Weights of a small transformer language model: 6 heads of 32.
Each number is 128 + 24 x the weight over the matrix's rms, rounded and kept within 0 to 255. Layers, rows and columns count from 0. Numbers have three digits each.

# layer 11 MLP down (transposed), 768x192, rms 0.0485, rows 347-453, columns 0-63
146166099151132172120138127150077152139137171108117148113135143139068182120149140123146079146100137115152126078127165155084162106106092131161085149076125117177129123149148095109125121168126164
143100079121126127121087110145080100172168135141100175128131097182109148127127096127106121180136119114124130101163127160129085186090173139162116111168116127137120110123144090110160126134097125
162110085152139134141092128132136099144142115115128186106127134130106148115157102092143106136136118151106158105136119185110113155112116131127095143117122130122184057133160146129112095108147130
132143104159060130139101124143128111119116153123128113138087114139092123174141104133106109144119147131120145112108146121166174149141143091115117136152123135154132135153106146094142107164141112
111144153134135095116134122121110139131120170099097115091173179162103119106096127156123138133145118128095121143129163198117109108146137108136106115125090146095141129133079121123117111161106161
154116114161157169085111099107135135133144139101151132116137079137141137151136133152165136126133103097089147184127144131149135127127090097134148159149176134143125110147135103177065154163112141
095134170116126157163129127147161133136111153114162127114153124142128140169140123091119139138128111134090160149131125168170161173144146102089107134133120104141106119105095125115114086110130126
097131075137169119111119139142150104133139132119117149081114142117094114151099100190138111151122100111124122149137082113134145137135165127085166116129088075111130115099102123127113104135100147
100122113113139160127113154151129128131128100145148131104128148102083159104102157089168164156108083103129124121131129117139134134125116108092099114121114112128080179154125144085111111098136135
142117130113123095136133157099119086156154106164139134151107157135126163155140086111099115104151108147145096077125125111142159154176149089126103140109178124108099132124114084163141112167142143
136111093119139112118109126134162162107121106120105129112131145140120143128114136102142144173158107091122121124112129152119139127088117113159137151127133128132112150178146122155125125102115158
137167156117127115141125116126151112148146145120172127133090090112151098118161125110139123068127128113133127171100144125109117144122192099149160130115123161130120140097088144120134127152123121
157154124148154177092143091177055138140132150122142171132145095109109142121111135156090113144107100147127086118152139096127059109138170155148121165105176099101118107085138157158132092114093094
124130129167092162136128106137112124137102147159154127131154108120119102140128138138133106151116110105127104144121087145122139106123102115127111107121133166127114154090163128100172117111139127
127148136143139142155139124110143153161130143113139129117091152148183165113124140155115137092142108146132113136088148115142093116083121133108132149091114100164125090167144182147105132118134145
134121079166113140108130144095162122139140097149130155139182143125073158114109126142117122129143121109127136200125084148157152123152140129190142141136122087148133095150136100086097156129102105
143154144128149109118140074097150162165106125139108059189118114110103164120101121132123105140105149122173154131122112092155138117103146128122087123117083105144119097093131108120163136172134156
174090151064117138074152087150140078135119111156139152152134142067118133130155144116097123136153149091105109126175091097152123110126133129136144127136104116142079082111098125097128173149145160
146126103113134105126136115152099095121136111123154148118124130139148101140179118154124111137090122138126140117136066155105122097120151136140122140192124146118134081137155100097131099105119126
153119107156151082145177090149138112100137103181131102131097112097113137119111115125146129171114102143158111189137134080108139177079108092121109120131138118126130119074144078135137078172142142
127101158115126133156155108142124134088101117107129114087133111195169113145160120075145102139147107071131111139114107118115144142186137141184127103102169116145116115153176142181157140140132147
105162128085096140122126132110087128102106095130148148134151138111116109143141124121126114171128135113134142116133090115167120162117110099117141138096145129092186134115112136141168132133173165
133129151105126141181140129123097150115192111140134114148145073140143130125147133099115128091140085121100164089078143100128118144106120150119106133153128101088110114124104137121138103128138112
130167104128113151135091131121176144153123124116156152128105124151174119132131109137130097160118076119119135156138129096098147148130145115096163106141115129097137128131138095093094115143130064
137133095136125123121119151127080140143103153148150123133126141133105123088149132107123128177125088104131169121156089098171152110139143118107142184121123166116109108142139121142130116162108097
148144166140127140111134131102134107145185147111084116127109098139080145155130145111107112145136122145137111126104139141149106131107141142158117133163151153108105150147123161088138148114134138
097103150134152140187135159171136159114087157164178120140069113084135112149114103132079146132140116078115117144119105124088170136128150142132120136096126104155219130158121100082142100146147107
132095156143111090155148105134128138158104106136142125126099120112143120120144073137112148130140148135136141131110099111164176140132147104178140145117122113120142156137125137192173126093164095
110129144112140135114155148150171141115116141154134140119131149093154113137162117116125152142105083154141124146118150093152096138084103149169159151102143145129101127129125100142126099110114148
097120124139164141094093154172138152101139093132138135111147103180135127168150157110095117133147116145142108123112133074131136131123142154129175125114133111124133149155162100125121124106103170
119082099114092153137090116109104150084162135132134124133142120165079125087170157136092113102146114158147140114164128184126164129146165104130143132094129165104121170091153120124156117145093079
144098152114122104149137156105146133122148077172118088127112128146124135098086127150160090162151124120153109156141102135154148112108144129159125115123128117126088148169111094124148146099106124
104128090131146107101134084129102175113163103108104141149168137127108142110109101093107141118143101160125128134147107137140131179130129116142117087159137135130074111127161174134146144162123131
090149150138087145105088105138146131134136141148141130116116146119084127141113167111119117150155188140160167127127134112106081149161163133123126165102114104152101148096159132138133117166130099
133109112126140124187104098111177191044095087130134111148133177084143166129184124145126150156094112123101117104160167127123084133144146157114164150127139080112109152135134137134113152107083121
151142093117143127145135117126122115100105137091156107130095120133109165115141130117162128112110182119167121104127175137087128134119143121165109128111157140142137147150116132122142105113149094
141130111163131127136105144141085152165089133176147149144127143126139143112114170106133158126145169087153115153133142129085140155165143139143140133138126117135150116113137126133141141133151106
137145148086120152142105132105117122121132135124157115108163090145101129116100118133142136094115111121143152121125142108116124147133094161160127108104162100092153127108127144155102128160132141
208120125057151101117119170168107130137116156095164105132152130088126169145088151146082119138121125128148118144146137122140123132083139144101096113178144148131117122088134172162138184153124124
111107134144097106107120131178144117107140148079128090104098151146116152107089139112109135125139157108130091152118137129117172161141171114133104118098111163153106068130138150155099098136131143
133111100136163162185106130112150096110119126153121147139178108115177194124116115176121101162151196122103160128097137129082124113091081172148165117133135093126157145096114130127138147130134114
093078115169125081162166169116079071101150156128141072175146115140132122111111126099068150129100111182125151134105140126153156142140142171166097167110122138145129145142153105124114138125171146
111120150118136145143110119140196135097131129131125171127105138121111115103127086117106146126130135110125149103184128111166154128107100124137095104084121141142153122108159158101150100158148120
154086096093135148159098142141120123101134112107086132098114106127114131145146118135142130118127160144187062129145134120115089110153105165117079129153135127158154137104137104142130138114101128
094134154128134112125084174109106107138149170124155114162118153161119115171145071093111120124108148158095099091125079115145146116127135137149150132180098138091129066132108179144170103136140085
123109107142152126109143120136060143126106148149152158142169161139094119149077132101116099163136149130081123148124126133133133126085104144140120186143144117134111119137122125123102162165158106
103143138140127135130134137112104133139145085132106125118136165115097126075137153117117144137126141108105121110126154142092149131130131128113112135151114167081101152087136105173124179158152159
154092096104138115157156142117076115159164129119093135071131106152106134121107113105108132132122140097138110017138124136093136136168137129100150111112155107146119122134138137138155160132121140
136092121075128145128140099146119131109159117153121121126147116121142138146117113120127133104101100147120147184151147143157151113064152143156119148134201149139134141147136125151112137084099095
140130111081080157129168125118112113127142107117114160140102142142109091125135143082146143105141146131127119104153147100095123137140132148124160084121124125121169115134158171097089125095109131
109123113148139161137127096108108121142123097167134153110145102149133136102112119102149128131162125131147193164139132164101144108161146140143133151131094113104126086127077128158162128126077113
108162136138116181145110113116113102113137118088122156137141108179148136122142112150165135121129096081125101152080142164127123132185140127136119073111092150075061155105131119115143109116150136
129175132149121148134120110118099172139101116131102155129098167095170098133149092139132111160158164127119117161145140130136147100183084119161118144101114120070091122131129206130131170100121085
125090062163144149134110128147099129109128118202104112154135130117134104116099165133149107100118145111146153175104163117119092182122123140112147131126119127130103142126127149116131162126114144
135134100121107122117068101073146125149139131106066152124130161149070136149121122112135144121131095141140139087144072156124112134115140118164153131113138073174103078165105112086125105165122113
139122171130170148106137165134117157130134122151077128132153081128132147092139141147133128126110106120141131148106116198119120140101089111125069138123126148094166155125158139138083148118090136
130134190168121131122110139107181144159132045119136074102146154136133163113147137152110136174110175186134142137112111125118121141066101154131131134131136116103107138166110100109123132151193140
118166164107151139144113139064091166094109121107163107112115151127111142164171139121154118114148126136108121099100133148151114127087131112124097113119141133107113162109153109148127077139124140
136145176123118138151128147097127147148149131126150137075111119116101161121128137137174137142152122111144129154057161142111152120136083124171198196132161120126139090130137110110162090109121111
140186145144099135137122147122138108091091102132129128175138109157128116097149172148150163129112099119123098136159139135110151122118121135102143143153137158108140126124099127132092174139129138
136140077113095132142142116126142089139116121121113131133162099170109151129119157137122126179139137138138119103150098134098110081123123152129119105152130126131099159157147096155137118147118068
118133175139090135073111095121148110094129169116081130153122077113113117152080100119105149134133134143106101157152145077107080144138117161119113110142119136129090110126134079134170111154114102
136136124151112164157122096124147117118083157148178174128165111120123115173149140132162143098133135129092130078125094126139105167156090089130110123130107138104119114124154168079111139132156131
096134122123140145104133154121110116127155133152093101166158085128140141112125130122130149146096112134170119151110166122136085149152156128117119125127176098119127114113106162123163102111130128
124136110140122099085127175171099136148135105069104143154155102100089128118135126159161113164191151103144138103132150116125135155117157130134082124133127086120189103103158153137159149110158119
154112153164181113108144137089130130152127137099101174115128091098128161107144152157111122141111141129143148116137146137122072140185128081149154112126109138091148105134078105113125109117158133
147163126108157115148127106167132107134138110097131096115172142127094159131137127089123091129125131143155106124114121094097105179106125130090159098152114113101120135122149134135162162106128159
145101117146088128113161135137176136118133164161111154102098154132109090101088135129106142104134129085099089065128193114124133095139115091127145161101116132129138152123122132144174120166154121
134119119175139121149166084141139127137105110142093135124137112122134137132196090132099123175145095130169125107144163089118163134167156154170165146162121131137145119122106095123140125102097155
080141124138128121103068148108176128105140107130135139137184106100160122147104157146112149129103130095112130142108122134157107111158129101107112128130102116144124183156125136160148074121126145
125111142101166194120096147101139137127119166084115141122166161112119111149176125120167154132126124139105162103134134144108130118147165098101151143139114152117120106122130150067135091123119133
147109146159123156096115110139144125153130123138099118096145130137095123133125129143163116125133155136117126105081110121146145130155119135110092148165137144110149152126156132104150116145139097
153172112167131166143136142125131135138153110141116104105135119127155096068114102088104141133102145144127125111118090132115097118112101108097152126119152159121113095163084135082173128114142111
156173136079173119128149100123117084115106058138119091121131128145119137079112144105115111138082071119176100200092128145083104085164130101102110123085139103128110141072173164136096149129160127
146145114149111125168131128097162148112132148130153105164148125160135141114117127167102153124129167154138130135115164136141110110114147125107111100060158141171138111155112167095118083138135176
115113091129180127137078149130149102149147110115127119113108097167082144113098135138139169147126133125119105102113106088138156162117178140122077151135154103151132101116162141129155142113122150
109132150158135165118149144119130145102121081116117143129136114119097130152108133168149134153156121161119141167109133090134148124130165127122163086101157138116091141103135137107115160123124129
131143113112130156081131145111154128124094148104167157112134112143136094168145202095139154129096134126122143108095119167120075093169128160052090147163121125133104102080113115132148136134135142
164144114107119144205106135116161147125082134086125140106161110095125142100068105122104123115106115141164120127087142104123111150154116112144119111111171153126125147105149138132145130156175094
103116161153193087136124165128074098125134088101142141097146139127101129094115119140125083156157155154118150094153131119172121132171131109087115121129135113126162132145160122104103136120143134
111127147105110098134130125156150128119122120178138155131161136146124124130162127147103113128161124154140112141106145137146129110155142135146115172170108132180078155101156144117098167150120097
174124179137111142105105146116111111127102124076152059132150149113131113168122135157131125090107159104131115137137146103114135109161101147128100127106064149170143160112188128132105145135161104
105113155163126088161126138102135129142177115124189150147167159101179130101118134142121119125173167094132104145118126165161137144150125109126111128083133199109121115128116093133147123098175138
111133125152144126119124092141150141123157110123134136157132148136158113090115114136141119148113125176115167121135139123110144151149111126166148098139119151134118115147125116111131117106109124
181097166141128128125111097102153100141122110122165141167117118138126137134128139099114102127112139129097109130100139166124113106135122145090125209127102119120136151129104125127123154158130121
114127164153130120082134179087117146138111072085106093157085139146180122167196108145103174084142178108101135114112077143157147124137136073103164139120110111129144121166129146106149133120089155
119112138119120112096098108115119172094122122108130132144138098088128093108136116160099146171119147138095160143101134153110129154110123093114105134121109125155128128072132119165148155106106140
156152150098129156078123133132147142109137127131137158120160107121139142069156103097105135105146092136086137143113140159139171124180101131187154117183116138100139116123142149135143094123172125
151124144142123125175113123121139104100131145128105091117110117138115156135134154129140091104109131121166142143141148154138122124127124151135069140110173108121129124168124123093117122166149106
140072120148165145100149158152072094103162062113151137108155117109134119105129160160128142133132153126161165092121164092148123143114152111130115087117137128107115142139150117147126133168146095
131143118078185176118170155099143122147104106141117148144072126116102119114116150106096095075122079165102141142078113162137141100191115163174113134138119150105124150170114168116148128103113186
148102122159146103176177122107116145129131172113097108133147064134144107143161091122143112111156131149134154162120142112105094165119086119140116139139147131110152146149122127141098134099150131
153126127147086116160088100113143115085161106123122132145119156076119100114137145065155147176121100143157141155154113153167132146113136124117151174120081091128111147123118102110077106139139122
187145153129095104097082105117130115117126134143114106128137139087118122128167092126139109074084114097155158099156126134141102116059103090112160137124127134122092114119112121049129145067143155
139103092172112121138146111139129132128111117105107104138108129088128110140129112134112132137120114165159104133165138137146132156094183144083103133118121140114109092075095138174141163135186145
132138134165145145133063105148111128142130132128096178142135074148145149124088099106165129127131093104100129138130133065137126146121113080119120117167137161115148161098099142133116095131156136
127123187080098144147120159077076115153165158117101102119136152169107129162167124123153126134115109102143141127134097135156056082121097141131144118135107119101142152129147142115093111125093142
127158070114147149142146100167168125146110162137109141081143164127151169103153141128088132121130125092155135088162103117114153132140164188154111129117189114142142130121128114115125115148144143
169129146112100107127142105095118156120109203140093149098141142104151104125126123113175161111104136092151149090133162131153161151084078126116115099123131135146122114112115141102132136094111153
116154106141145133107129140109121135087127115135100130165097095099151090120100132139155142160137110168109150143125135168070137148130099096127121118101120129154127118114145095122160124170098146
096109126183137098144110115133139189145162086111117120176127132113114129119114152116109114111111131161160133122096123166122129119095116108111112151114133141157124093118136153151129142113123103
136140124131133132136093136116148125116122106119163144124145143143097179158157112137140172128140132116136120161156137110133084116124117148126172153159113151149124128133136152079101107150131158
123145122096139135141071119151104120139132185134113127120151082137143106156182156137061102140139117098124095167121121120107125147126120136126145131104161139160133117101081153154146070160155119
117129120122124168107165147110172094155098125095091142147117111131155128173127053168146112108144138152142187133125130136109131125153163088135140140111133122152115122121106131157134146115115107
098083135140095100158108158145134127126124156121124115145139118129108138128083153142093117130131109145113092145125168149182127122159155149148160084147130149156115136125136097076107128134080137
121111134172144129132087138158138118123130139133157153139175091165128140114105137166107138121119110126104164123131126135129094154109130157142121142100124108146119087133099089111118146145147166
117117094074152171170089105113123147156148098102102132158078149132165163126090089162132141140163125151128102116106127141155136171105105165082103103107155078152106083166173149157107140128167134
# layer 11 MLP up, 768x192, rms 0.0487, rows 348-454, columns 0-63
138140094109105115074156148131156158128120121117125115150112147105147117133122110128127142102138128116158143146112123165142119128126125088175174157116141141114139093109143155099163121151103127
155106188118098128131149138119129153157177142142121162084140101121142143113093116121111108087152121108115121102155136124093118136105128141157123130113128109137103121139127106145104127179085150
168129162079156156142152148117129104143159128129133125116167124135133118106146110127134133106110101102147086180123081127146115134142111141100163128140107131126131095112103173118206150128149136
172145106130122136105098109105139143150122145146176131116112156109095116136165123125156181096152162126114099144134146150139144146106188137128169154151124097085096129166116133146116130119155121
105107131121105139110111107089143091167094183165147131165110126117118160175127084085138137152174121084107122141127126172116123109099147115142092110175103128136144118129110116107124128116128124
113080084138115135119152103162092112125139103104132135120132153182153152135121148144066094081138182109106130127084117127119117119110139116166122130148098090089122163137131178146113189123096146
166120116077121135122084141146088121108129129121131118170139123163166115126148099152146141112119109118137173107150106176130126077138082118106113155125065150160119127179118087157145133135112129
175150189121122108140142141135129124082137111127152100179121134124136115159094105139117121115141130131157100167137126091126173141136103150164103121161174102098151099177116121103102126149109132
118107191112174163132110120139163126143100136081175095117118153109130122143132157161139147112125110151092150119152139066122095164101112112131147129121107107087080137130112142143136124159111173
107133118112101147127164099118110151136139128159124097125131126126149129142119119146135159127127143138115109134109119107096141154166069138092173132130137120149183135105092103140072166147135139
123120143155099107145103127149109119157131146129164157095118151150111156126110104116086152091199120074123139141138144152121155148148101123120101110155127102182177118163124120149154177140100131
129167153069146097125104154143147134168102100118120157134111110146160093116135145114138123131138107140096127124105124119147134100085152093127157133156139110079157153084128115135147129101152172
111159144089191135160134145148102157132103152138122127134109145145144154087130105169125166110140116143163135113108091155099148116141107151146101141107091124124122112139134160157154137146133097
105147133125136110122151133123125134152114119117123137126124120093126123101131114111165104158124069140104151134122113158124116153141149145088148079153143131136124120125132115107152122125091167
132121107111118140124153117137104101074102112108112141095074104153131119108144129106119175154168114144138118132150128129172106134137120122118172113148170119105167118167137143132132110139112112
175112131090128137095193108113129128152119098113092111133072140112165094127138106129126127126140128111123118140101126119120128141137150109141113125179116141137138138122085114163145146089140122
108171102129126181166131153073168161136133127092068141146141117140100150126144118175161112100079149166119129148116148140145189146113135135147114117107146161120164150153149130118148151147138131
131135175117125158140129139145113143135111131158140135153110130102119094146115145148151137098116098140138102092129101137166173152127113130115122051110119129146131122133158147125107142086108163
119114143112109105161106166136108129140134120089107134087133132175097121154130128109151096128122100092102112104124100159111132111114127136154128134122108145112142205154123115178167178116145082
165137128117082118096134094169095124144180142136135113106105134140144180114112147138133079177108119155126165139111145137153122130127138139112113121122125174132127129134117118134141112100114142
151128105121135086185116127139089103127126105123089141159097083129122177142161174132111134124153154075108123159148107156097161074163125139153154137137104125118137142133110135129113140126108112
157125093100113093102126149133133120181130136169127166116132108144127099151127129191111145122109140121168126117145154132112153132127164126175132164165082127130133141144132125142124127104103114
152107108108140086143134109109176117101136162090114155120109107119111158109136117122089144123142121132082153102098092107132120137125135173119132149155119116139134142143149107160141144098114155
184160154161128107108162101101138133122136076144125150137151168119129078089101136117135154111155115136088108148150144143112104180157115095158117195141117142089164137083126142111164131130112163
110163117148124099128136107126137129151157131130174131127141152163144128119086154123126125151139182192112146130114095140114104139124081122121133147121131104106108125143083144181094116106138094
107090098143100110124137081123126161172098147150084135155129134122117098136109119115132076159174093155079136142085134137111131101158104114154172173114106097106092116142139137155156156134097142
134103120174106148174144131095136121133146131121110131115140120134142108119095110112166130084143092112135141126140106132072118130185094081152109093104064120130156152151134145113122127110118172
146104069084158139134121154099083131132121140136166104103103130127079091168157141118178109078134177145143092118127116127146131116137109146085142130115133157101142149076149124117154155145108134
156121133132137147139136160088104129116124126095190138118118149089132181132131058152116124162129136111135113097131171156171144152142115161144119116146144112138143133138128098121152160150139154
167151132103166127137144124116151148145162136119105145083146135152164122129152127098122146144099110163119118112146111097138123115123108155167120126093166144138186153101126155129117072114107122
156155118094139141150130140129121113137156155125116118127131123127117158123147135113110159115122114156130087105088131137121135152148134140123118119092126162142142122114201139101148126147132113
165127095136109148084091128079131097141114175103153153102077100075170083148153104119130115116112132126128151157076137117147149133117133140115121133132144110133140113152117131162127151167112135
155078149095138116139153136156153124085093133160133148148158139121121143147093097133147122129126151127154103167124103156124178120124153132147130107140132101139150123101101137098130160144077149
109135131102145134116152119129111081130163130153124125198138109124157109079135138136087071130125102099127108126176112130136117147131121109126154154120120058148162166172150113154162076131117136
177133140122106154119149149150129134115100117094146143155131116152137108161090145138089147147130127129097141169132163143130147119121103138103073116103094149110118135134105114127123105096143137
126125127110175072138131096101109128124099142147135077121116155090163130132145101105140120142138137157127144155139165142155135162086128137101146095150119172109137136127141105122158079161144116
091151131142127111073144138126117158115120149126109178146105137141166129102144115123153118155131145119134121152131104121133151129106150153115119153103095142126136134151142108099133144113133120
130112091096096109078137136148144106134120047147139102163141131106150177111121138113124109088132115117130082132129137135130136089153179128118150117114149132168113114117098103139119128129140126
144120155169124134093143107156149139126134088110111160112100105129147121106131148159105058123122135119110070115111137147139154067143150121131119169150146145126144166168094105180098148136061181
124146170106119121105165117127157131117150140201156155143130157139098090176077182109118122109129121131107110120148106119100125130096158100118134085094125111145148156118164096144079122134125108
120135094143153125164091102095149126129160092136155145128139133117125165126150118167122181143158122105130141172168151115128143152130130139152082135089156117183140123138149104181128083119132109
151109133143123163115130138137112151148119129134125070142127133153146137145090187136106139140143195118128092094106132152107135132114158125134125111135115129161103111088135151147138147115122112
170115119125125107146130129078145112119143132170142129176137048143129164133166140149074095131138140121119145124120117133109126098099182110151112115138138181117159108111103152163114142118115128
125107136175127124110129177148132171149112124141125138091113134138130164116138129114169131105162136133136126161169167131123160102117111139106119132137118171138182140155111153091149126143131136
113112136121156149146102129114152104145145142168121139080127135110097130130131151146128146125090082125144079118100156122123139111150165150128159093124122130085135146080134157136169111133138125
132187120135163092096123141143076139143191144158105126117123149124140135117108064162123139126135124150150091110100097102133136091127118171162093122165114126092149140120131128115132094097139133
150137131131116145116132145126124146107173117130101092123108103144110143135138143095132149140137129154116117109088126135103154140100174080134156139108125113133146141155112129123135131090087165
103184147079125104108144119168134157149130118135098115166136145161147101132127081122137118072110107143123141155101159143150152129100124122160132108180134166154088138129102113116135115096095107
133161120116141122128120094158175167124132147150147152103119107158163161097105111126132117161167107137122097108140115100187143123143112166157122146099112108117138150132090189141162118167135134
138120137137125184143157154100105141124156109143161119155125125148143104115134117171121133121102164133119114087121176084118151104102169140133126112127151133142142085100140139124100171099142142
130112131136108105151108122111164126127109117151100085137150141169112129142161109098106127144083137133128133134087162155136177126124111065118108095164113136157167141107174131152164071143096116
109109118122116113153128136192152142133148169085140114119195141157144187120106132076147135106096120113098105118122106128190110133108153144124141178128111143178147100113100142189136118118127158
130158139125104141132119112162112111126147120155117107141112116125138140161133123105104102111143100134127162131140116126125146113125186142140125096113116145175110082129145112101162104126121151
122117111133150120114103145111132133130176135093118151110128102090143105110121103118126131111119093089125071143121158121124131149126144166150092131086154098072116106179143157134123153097162195
161117143104124138138148114108109077119137090125148111132129149162145091154088134141133147158113160091122150170068170152122138115118136047119121117143124073098142113145051165131106131162127077
118090152118147093162154113106111161117121174160108128141107140165103111139132165165094141105140103086121167154137110104123138125110157125132112108132173074127165098128120083180152116128092144
136136068148105134143123103142189131125125132131176115149122102079133079104125129149129123124191152122105154124166189115122092122129156084159109153114152115140161082096142101183118138151134105
159091119084124131067152145139099141161149151117114148147097102157132145139139138151114111097082106142107167098126147126119136159122157120115129145096119125152159130090142113088154117117154139
104112130123139054116115165127095138149109145128126109093134120112137137158116142160081121119138184101147151133124071124107116143116149127070108140139118086150095163111083140129179091140130089
119108131126111109134128172129129130114110083122116116175107114132137140158115120170130131161132097123111072145168122169080171133157145145077064094086091101107120098158145101114136124148159101
089131132161143115165175092139131109130142088113117091142116110114141151070159119088106126104149116109184135137120139124082194120122078110131122088105149109127155127133126178086098143124118161
126128097124154086097128095142142124136132128126154103130104114135174125097092130101141183186086142112123087146111126136103150138141152175124128125122093139108129128154078137145120130119109132
140134155149130141148074083155121151074096131116154174166158161116175083137135141137112148093104118138096173112102159113096177112120120146151132119144152112134136153152132162113165149123126151
138143131139124084088117126124144131066121099100125067074100138135142125120103135113145111157135113149137115120159139111106103141127123099175138070125137118104137126151112135167119115154145099
135144112120106130154124114171097091151125129151155137159122134162135116151096112130153138144110109129131099139129130148169166109125100139123098091129125088102166126120133140150072104160132078
128145103154110122087115145122084150121125152110166111087167126089124126147166129156141193125077139135114126161147134120102172106095139131121095168087132088135166122153121124140114093156128125
132125123122114115130093080135146119125118124109134146082087136138192127110126136128108143103106147104177114112071110173150135118173152134149104085109127118134135167108097124104117187122091133
130128113149118124122093153098127122136118178121146141103145122102109123146158136136105136161179126146107154137114096096129129145117147153144138133105164100138114109132146159112111147130121111
153175127110146110114104122096161126139126182120143136114108114154114090102128157098169152130127124119144122135107091140096160165125130105098081125119124117136138140135102119123090134109102099
173130144110088118113119116148120122186156166137125110088102156124127146100141134103146077114120090094155149116135117127145142101143128133147117112111098118127148125085143104112109153121116145
113159119133173135140101121133101120159131126141159121137106178110177119090124133110117162105112137129143116114142160138122100161135131121167141112079120120128130148144166138105090147136065140
135150090139115125171148135138120153159114132124146128143135150139116122170130106162147143107092124130145139139103121113168152154125141180106120093150110102099169132122199097153100126116135125
085117129115147119111131137128139200080133170150126160152116137153164134142117084105164061161102078177113122121128136159110142112114131123152136092094130153106142149129153116151111091086153142
107127110137129118098104107133115083147109111148100142118127175132106121132137153136137106155180162164098138156136121123124132141119160100181142112119114093119147114164117137133126102125136148
128122141156103138119161137152150154126125107133113146115127133130168075119128088068116167126125144096137153105167150122129111118120138135155115152119117153106136118124110139132160098100126137
148105143067131092158135128115144169117161125117181099133109114123114144090128128087142139115124140127133176094147149127103092114145133102143121178134133073095130151097135140110121074120079140
100106164109137095163155144137148074096126162105169121135140138148110123110149109096135104143149107116132133128155110134096150133105122084116135089142151116166151113145106110149121102170174090
123115108100104109135144153143116178119165145130136104102106137109129139134122165107089087114154133168140135123129087121160136108131113108093086118107081133116107157095137130137145119130126148
131161077127115141095144157146155149131128125175111156146111149126155144142147149131078156140155141145112157110143129097086140115081097130114141090162154120106114127087174149126095127123150136
130156134125128157135119168142145118168124129154116162094145168081151101131134118152132121098128113077130134135115147141116140140172150121129141124080104080109136140103110153147145126136151125
132137106146167065175108114156110163117118127085126135128114129154094177138148115109096129095124121137143125126111124110132131130088133111133155127167111132161119102148134106133166093148124132
118105129120170130103105108141148136144120106116125098132122134190121140129147132133149119139106090134086123120135183134137151075152114156123166139104140151129124124134125135158143110139145151
122103097112123129118119150153161100154106114122165164147110138120174151140095121134086197134104146142159096173133150119130134132118123148131104137136143179124133136103096116144124127155153137
110174131129110118130142123169165105129107130129098088140171104125167146145135132148106157149111150124124149138083143098094155138095111113114119130131107171191116099108137108147131119133109154
184133145120118130141177143160100128156093165098109078119141107136127097130114141172142102126160088131103111104164195096125098112134096157181128137120112131103096119136150099121105168166117121
130167104157114173114100133125144097155127109149126129134095122095090147131110157149124122103147124150121110090132118144110126145101108125130122112151129131152113122147142127130096100139147134
128125144120130169139132160125113098136133132112113101118086095149128111215129146133128143130138166090128094133097143124140108130096116171123085157127135139071149162156151141138167146082092143
129079118141114126086146114140117133141078139126117120159093116143131113092140114136128100073169110147080129135115149125135124097127171082115164148081107166132149115106133126147118127121145155
151127113108095141144182131138154141120103117100132137114154076135122114159140144138148125150077156113122113139124154137133157114125106078134140113134137168140099135173149162107137117185106111
101150132143142110142131161142155094126134116154135126123160082179123122125132117169155143116113102108134155153099152124109154148149128132101177089153142148130151101093127115116160117145117120
101141134140124147128089078142158128118176127121101143163093134103184124152125132085110126137133134084143157105133098128128153142151195107154163132164147126127136098156107118139195116144146091
151120163123122118149139182145096107140131163092145091123114135148117120148107108147130138063154117085111116060085128096145134120179161133143138128138106150133107132136130175129140143104142138
137103139183107118150139113149136118105135155091145140133158190132148103115127121121122115098149127133111115143173165158130163148118133144112092074143120098157111133141096099146114104111112096
137158149110115163098162148117103143133153133137140137126087164157134126173132117168094132104122128132130100119124125124124158153199059166175147098129101111125157139146134107114125155140126118
149098144115151114157135123101136117096162161133122124180111171119106154108142195105093131139141116148082135152135112138109117158138174127094135163132141096117125136121122116122108104127073137
127144108130128138087148126120177135098089153174129160088095157130111147107133133108123089114153142108114145127114129177123129154155108129099145159095182081155149121114092160130139130107101105
121147130156126159090171161146126113116163166111104165139085153094093111141129099144128147118152156108094146183147085092147173147117135088113135154111122102094145173159160156193123147131130156
126126140128144109149108103126133136142126134160142101127138141161148169121147075135121090159137143167103118096143116137112144093097133119143107123155128091150133105136117108152142132119074149
123125126097123091177134080149098134176121162131111115136118162103089135115108101044149135124118109145111115119146093131141147093108127136100124135143121141117136168129095160144131106107140103
164120115137137099116167119117179141110099165147176173109147148089111129129136153111137150159136115161093098185132121109135125103175133123161145119116122145098146115138117141139121130170138131
110135125139159122126112161159131174085105159163155144136091131087146131144112118114135128124142126165086159161076146127103136134115145129103145093132106155129123104110128160146116138124131131
113089109097085126158121152080141127088143120152129117123146189126151119146133119155114133131129136143130163105135097139129120122117148168144144134118110127091117138107132097127147175131118141
158142153114135093151108156121077117126174131113145138116162157130130105088086116113145139124108143142129121105118124132134126133130121132134117168106150098169130143130141153149142131142144150
135158128133142156152143167134183114116118149161149134121166108106171100138130076116225165149145164109081157169110130177120150138114121121161120108130076111147180132118135119149112115145132137
180176167069106109116133129148146108129103128145114117146083170140136112097138142127132154152121120137141142106119125142095167126176155126130144129136137141114143115145128129130140093096099146
133131126124120156113158070107122107126158134139141086102088142137135161128148162127131200150033139131109116164074119112086138110139125115128107123152130083116118106119133138134108109154099066
092154124104097140110139115174156126149114114148093105113123107137191143117111119137117157126146118132109071142148100149146125131122156150086176135112101116152105188129110133165158103130122121